Each number is 128 + 24 x the weight over the matrix's rms, rounded and kept within 0 to 255. Layers, rows and columns count from 0. Numbers have three digits each.

# layer 2 attention key, 256x128, rms 0.104, rows 223-255, columns 0-63
151103186127141144116122172099138121109144141140088136128141117119116112126116147080121101139105129076110123131150136106117146155091126114158133105127121136112143107095166145110158105093112108
134107147125149126130137125084142138100135132109120088114088116121092132158140157141115125111100120154116147110104153133134103162095123102170141144113149115113157142138139124119123118131151110
133103172174149150119141167140145116112141115134087147159178090106109126138115139070107125150115138083119094167135109103109159141111123122125113099143148130138117102111123140161133126104099139
113093150153117145102127148148127119121119121135095161159212108127137111140124131100159142134129140077116133182135123104135162107125132129136112124133143125128116108125142146141124133142105149
112117144121136142111117114123129120116128110126145088124120141113100103210119136104121135136115127139104146140068168129105118136081136127153155134111169115099147121142153080125116113169122129
180111095118154132126103152093135139130124136108139101079097137126109156165141136129118121119094144156119133105135157140135110162090149101184125122111154115080151166123116083124127110142125135
104098173109128143102147162140117126139122155148098155154205132129143115127127118087131114149149171054138106175150101126103167131129100137117107098147151142131133110117143158128138145098103124
150108165170149148108150182147153114118129124123102151149224108129134120126121119090134113146105139088130088162128105122104178136100120120132111083137154117176099075114107127143129123122093126
134152101123130101128146122123125123117125128109164121142079111117125124092156100181112113111113103204122143087121127135149133122131110118110139118123100127171132175145074110096112127103172117
128134146170145140098128145162132140137121126131097160190204099128138126121125115116125122141122154090147106167136103113112191129114112142125105096137148128172119103116103145129111134091100134
141152096096138116154124084083120127122118134131186095089050142127124139120151110181109123121123132198122163068150133149146080141122133120143145139124112142114135159145114096115125118147168123
132148111116119110176145152153144125120140118116161137158130130137150103140123118173118136110122151160157101124106105130134149102131105137080131119118111166160106153128083094129112139127147147
092111139131145168092123124094112136125128111113109086096073132126098159117146136103134142119132117115117171107129172128157120169150143116174136147127126109106146131122157145136148108145133099
123138100091110123155120067105117124130121126117165085095028142136116125129119127147117145121133105176105166073125158149149068143131145116174150173120109130077130156148142114129139126155163132
089140129155111116140129123173114113139154146143136152154206129130159111116131121112119132138152150108147133159132115094141164119162110136107113119152110141147113100119109154118106160135110143
125120124108170155101127140106104147143119144126099087074111124124095172125117134133156116124122126112122156120142161136126128150140149122174121134134139113113131116112149162125165097099118095
132111165106145131107124152166138135142131146144111158131205146117138134120100132104134111150137154076120106184152117141100129107124131152115105108156128136126171119111154128124134116100110120
095152147098100120143128156143115145124131140119149151147170146125150096116144116126150135144162121116144120163108126102148121127135131160101120101115108146144084108129136127123137120134145136
134113186159154160110146171111134145112128139130093159140165107115091119120119127082120108152101141076111113153165122119099156167094119130143125102136137152125125101101155168148131134089095127
134145156161133136113147176152151122132157125131112165193227115114148110147126136109120123125139134079145094149124094095106177130104118133116109079121152124170119095121109132141122145129115147
085106161080147157107123153077112143119143140123095101109079146147105115113129128121131128143122116124148149113121152134127125181138131130149132110113127130112132114120169149143161107111153089
126123154177154135120143167153157128115129137124079167173218113110132132137126124109128124144125134081123085183129104098117174116104106136120104074139152106176115088111111141140118124108101138
116086144145121165119137137093126118143107128135111101129124134158135146118140117105102115138151158096129151126197110142122121153131109122168093126120154140113138106122144149137147143140105124
103129144156100127113134092129122118131129121112110139155106127110126109097138136117107127133142128132113135137112136118132130108141109151110131132110098142136116111143124157135116170166143142
109113149150113132113132140155139122143123127134108153148185119125117124145103123095157116162133132078112113185113127118095152108115147134124118105127145132133117106140146149135152139140110158
131146113150101099158136118163135119128114142110148147149156121132186118109148084161118121106157158145134108117135089127142134104161122153092116121145118143150113118140084117135106131135130153
131127083116133115146110099104097110132114129122141075100049135154138177122135122145135152123134139175125161094139138144155077139144142132155139154137129135102135133107125153122139133146150110
130130117069126104150132090091120141117115136116167085096041128158112127093143119169117111132125129184135161086137159156143084148146110125129135153095096148125145149126153110125131120133162098
154123141114122114122128128099137118101128129117126114084079139129075115121113151145115126130104115153107130069132155137122076142090141106137158149088127131114109137127158117140114115143155097
122125141103119114101103107110136136137131126125109124094072134126091145146124127124177141143144079135111155124101139162134092115140160134131142128124118105107120126134174125130135094158143099
123130128131092129131136101123132134131127097119126118130064147103105127138124135132145161131130089152116150103107162133139096116134151137131172154089125091102113127154173088142115120209143109
148149089106126105148148105098125132114115132123169080092063146127110126129134122170102130118123126204136156077140147140149103136124127108142159148110119128132141154139103111101112143134154121
121167072151124119148141117155149147128138124135176131153104148105149126164147138174130141126131120165148120120092126138156129111142116133094137142109119109161119148182082074132091118154149148
# layer 2 attention query, 256x128, rms 0.101, rows 224-255, columns 0-63
151101145128152153129148111073120140152132154103128101131127107138072117118129141140119132136125152108129148128103140135124097137133119101109157148130128147123144152166093138138129124122118138
112135139131115144104100191118140162148147104118158124154080140134112133110124142116127166141132111093149103111156105131155097168141131123118144131137109141120130145149118151154102144141107121
106126152142090118087097164162147130148123096139149147149107148110164150122124148086106142124155112117153101135146101118174100142137117141133142143148110151131122148162108144141129144134118104
148102153135112136140154092138120148132107154120136157134119110102137124099133162099099130097131113139082140147140118116113102113155119119132124140124114162131143149138122137122152102089166169
151128114128127138144143104133125144120135153098112141148115147123096133066172156112084150134098136143111138161116149118095149113134104109127086141138147146104142149136098153118106130071131172
100172149130112115095099180156164152142140113129136159111134140138155093156135119091076155144138094149112105149171131113120103105111117158145136119129109139144134109129158112125111121147085109
121153133118125152103112201110144138148127105118150104157051164156160141112140139116106170139135120163145116129161085141176097151148128114132152127118098171133096151137094121161087124144127119
159123101128164130181163124055135097112128155105133102099070139137126103134149080167123124131080163191129182090131129138114158138105115095144147098114147116120099146119113093133123130139157144
116157129121143140114123199102136124116118089100149092146057164152129139137126113117102140139119118172159135120149113139149118162134123121150129136103122152117115133125097098146113137155140123
146131095131149132164159080085098090114129165128097124116146134140087106132127125159150107111093139094112178099112166132106163118106130091121097116144156104129132124116135128126149112123175136
143147116118135112149131144121152139141111131094133129098066152131115150130137109097126145123100158176124130087149100159115142165128119115150180134131175131135129128124124091152119104148142133
125114126116126165112132079113097167141163139170123127145191132124102116112145146133128106123165121082139108165082150107112101139143117136115106135141111084137150094127140146113152149115132117
135098133148125122140126041148107112109137155160085163118221087097110110123107136145183113106138128072110137116071162109100130112122146112114098110156165107130147108112162158099157120118160119
112151122128127141095103153143150130105137104125111147110099121128191128159123117107091127137120143167164098134162083133131126131132131155161156146123103126113120122149140104137152128153139114
123142112133125155135139104137104130123164111148120116159176124135116130125127134130151125131136147111139134165096123109119153114143122111119091124139101084140146132116107160098109132111092128
128143139137113102117113151194145119146138138127126164115150139121146116126125143122133136123115106135113136135125129118122158079122110140116131092092121109133144119132139144083092117105091142
082149147120117125136134151160136142070145148141115159119129134115156126149147105089111125113126109167104125121120110097111099070150113168147117106112108131158130129116176103097134098145155119
119146146129120134085111174129131158139138130137125141136142119151112130089122129122127170119157127071140078121166129124126087160136150126136122109113130135114143129117136136142123148140078123
111155136112122140111121196123153148126084106107148116131027147155145144149130112112098161142117133202140127134166090146157089130151127157126168138111110151162121150130106087147117108132130118
083141166117132165086122092139112164130157156147121138143179121142106126129147109129111137135155114123110118151092115105092105102156146153132109128169106122153140108110142129119148100117136129
135135122128133140129139204107168144146105103100174104143023164146158150132150103088085149133119140183156122124154089139156139141137132142128143135114108155132102147125078105151095125149112124
133161097148140128120122104098123116151150112141133111152182131126108119150125107125125110133146098087168094140116176119141113134120142159114099148138094125125124085154144134139137158154096092
146130132116120121117130126088137134137116112137127080124132097140132130148116113149128097090148150097145143088121143130155083159138130139132170126118119144142123130159139123146176130151115084
119141152138079113093083149174136132163126110133144129159124129114157132129123150102124121132135107114125120137135106106157104099137121141128149121122104162143147141144114147128118135125080132
145132100133141108167145153106163083098134115110137133107103143124146138147125079133138111141117127140152144096123149130143150119121112133153138140117138143128105129150135102159122147166154100
155117096119143135150154054101121112127159145132133130123197125117131115142139121143131106126136134112150139142104153137096155110114103152122118147105135090124119113137118138108126143123143140
143136120128136121155166080122088095111149181125102121126189109138064116121113114162173117115111130098125145101084169115101131124107131129136127117140131114121122110097156127106159101135142123
127121169129115137138125117123107138122119162142089145144141087137085100076117140175181150097131116061131110125115143133117093144161170111104103102142127167122143141095151165135149125116119131
122117126119095122127140084152095133138136173166114159134164115105121126106120139134164114118161112109136144148095139124107113090160139126094103130160101110151145113117152173093153120091107135
113097141115115138143118057128105131139134155154120132129149123112142138131112153141153115113156135103132136123097121096114090104164141142110135127138113109143133118111152125135153120116142104
152124080120171140167150098071112120110121132120096107110127132131096125122144118170127124133099158153131167100122142138098156130095113107155138130122137109114110137121115111135147126139161146
110126089112131142160165112116123118115105129121140103123064161140133153136113110115134107104101141190102172086134123122123135156123112098128136145134145147133139127110099104126135125111179139
# layer 2 attention value, 256x128, rms 0.0926, rows 192-209, columns 0-63
130126154114130157143099115119150123122116110146145134125106114092166132121134138120123126129127137128149148099160128125126105141153130126133129132137148113129107116102149176150103100125159140
072120111203111182122144123132114127116125098083108148119117133145171164115107143132108154137123142104127129185101132124112102086170136154143147172141114118118128109127109137133158147124145158
132126115164132133104144117142108127103134122109092160130145094101123176109102140159117163144144167123108126156107109106123108102141146126201131137144111127145120115139107117153122125155121126
168124139130153110122147118106123131103119166148122128130131107121109078112176142101151106126103137127133123095134129125120127150085107090110102116089129145143145157151152110158108096112126097
168120140104176101129125134128140177130153150143125102134132113106091112143123123133135101112127148103128088114130147161102142125094095142120148129096119151107130123131132114112122076105125109
125125143113147108111080117145138107113131124171117136111138086131114155178098092141168150104134101123125124126107116052118115140147158110143159136112119084134103113121166113137116117148110134
136100161117146134118170135101127158120161149119120125151120149136136109096170152104147106167111121113126132124137123158119128147136111122091088118118144148135146114126142119134145104115133091
133118124136096145116114108092111101126126171106138141089125090120127115098124126153102159114155140121138185097157092091141074141110129095144115125126131131152126158130115130158108153202179147
161102165112152129143082120106156083093119140179128171098137091134150103124138119104111148116114120099159120112138102093122139154110143106128117117140157111123147117133157123120112123140108126
140118130140122077106155120113115145109147139149165140147105140117111083133124133096145104110110127125121141109128146147145136135091122121137123119103150133155124142136143113135137172116143120
163168116085134084159103128152111143139145146135119099143119087132112140131114163158120135123127162142154099096103157122115107125089135132168133121104111116107156161107119125136094065061144154
132120163132097142102161137124115109156140147103117130148121126111107116102161143110141127101134110092134174091139132147158126145127125111123129118122086138157140124106127137136137125119169111
125103167141152121131131121127129125109142131132098154100135118142144152126142150142142117140106162104118100133120105134114135126132154121120142141147141125121112137147140100151138108121133126
124113133124155103106131127077100114105136168130141106103122077150141125108123141139121110153149169109143169118183096099137119176108122099185077119132140159107135140117158163152131139122132111
077154124107114114127132145150091139136144129119133113129108165119131129160109109117126154143134126191119155149126143087136134126131116135165112123109115145126147130109108142078152156138151147
165111176104153106123151128110137162125143169108113107135112117114123121095172142116135109125147132136156131104132130169132146135132088112101102099103123149117133157132120135129120085098153099
103135107173109167128178147084082106137132142080153095157095179141140107085153139130116119129118137161132185117162136127188169138136141117131101136123136148146156133118106182101155172094156107
120124077173105164082137114123121123103120111098081126132136119127121174110102146134116166124142147107126125151101094131108135109110109164155134134144129124143118109121109141127151150127146124
# layer 2 attention output (transposed), 256x128, rms 0.0928, rows 192-208, columns 0-63
136145116125110127103172097152143120127146127124123125110162135121122120127161073138138134119095107131110065159101130144133111129102114103109107121138133125153138147134116132104157136136142108
139148149082145112102098150086146153115103164119122116157121114146086105142126110129169130074117146105137096154141143164144128115123141116119108114019127092139116175153143089107137107090115129
183118101075114116166132137073134146143128120106123124158088156130103125117103104114163094147142145150149143110145152171109142096104155114120087137040112139095124123119148110096137121107134120
125120107155123148138163019154130118180167096134114136110153144113139150129114118096103129160143107102124125161124108113123118142124132126152137119182147160125144088091108169157128157145145114
123104121144108125155153025134128093157128098146114133121143156126130119118131128090121141157148104128139133131127109129136130138139126123125155123176134136146166121098115151186123144161157131
165109066112096149162190063133107127134108109124121131108086156161146147100127127157150085160128136152136199100150144133124171088082075116108111120119113167114130110105131156091157142116177106
128111140156135129143133082130135098170151112133116141109212126102113103130107130093108162129139121087104093162108120131134104138154138121149142134148155121150143100127116150180131149130118138
165169097148126131130128170115121129113156104102158142132112133084116157131100112135143123154117123154099115135117173137115125095122177134127083148106139124084118094154120136071155135099098096
164126075115111143149194113152120123144147120111099137118138140135154152123125109148132088164115141148124158099100143147092143107099096119135114124130119174126131104092119162090141132125179106
081154138136123142150104095173137113145129104128103125128157122128148150133121155116108157151129132118103144147126099136120125146144168134119135137156133140107143111115108141170126127152099142
095103123135123146143149000154134111143123110147154114123062162120135140114150122129123141129144091181157145128155112111156124149130109121106170135159132129148137130118124128162145150181125112
123142137148149121127112135127148130147145131152149135116136131099135089135117120128115171136134133129094068166127138129115096152162163130143107125135153123118129126165109139176124120125093150
162107096111117137145170031122141135174143110141115127136140151121120125119114086097132107134138114102147136148133126147120123109113116113148115121098141140137136121109118155138137145132179106
143136104128139156144150117159148117146151095093122157117079153084123156121115115150134143128111120201101111115101137140095121127116165123123140158121133146134108110105129123087126128156116120
089132148134149117095070195125122137095097140141152111139129112126132123138143179152122151095137135118104142129143135132152115141146140137093142139146113086128093150170144095132128120114057161
112107134168130141138132063148139096156140098146155143114162153091120105124124136109101162146146108129103087151114120100135098156148145126141153133197141125144146099128122148181125154175111133
102161167140164118076069238123142166108128157121141118137115102103105126150120129143120159078118145146095074140126137148133088140172167147135125140122125094119086140173135086101119106112064152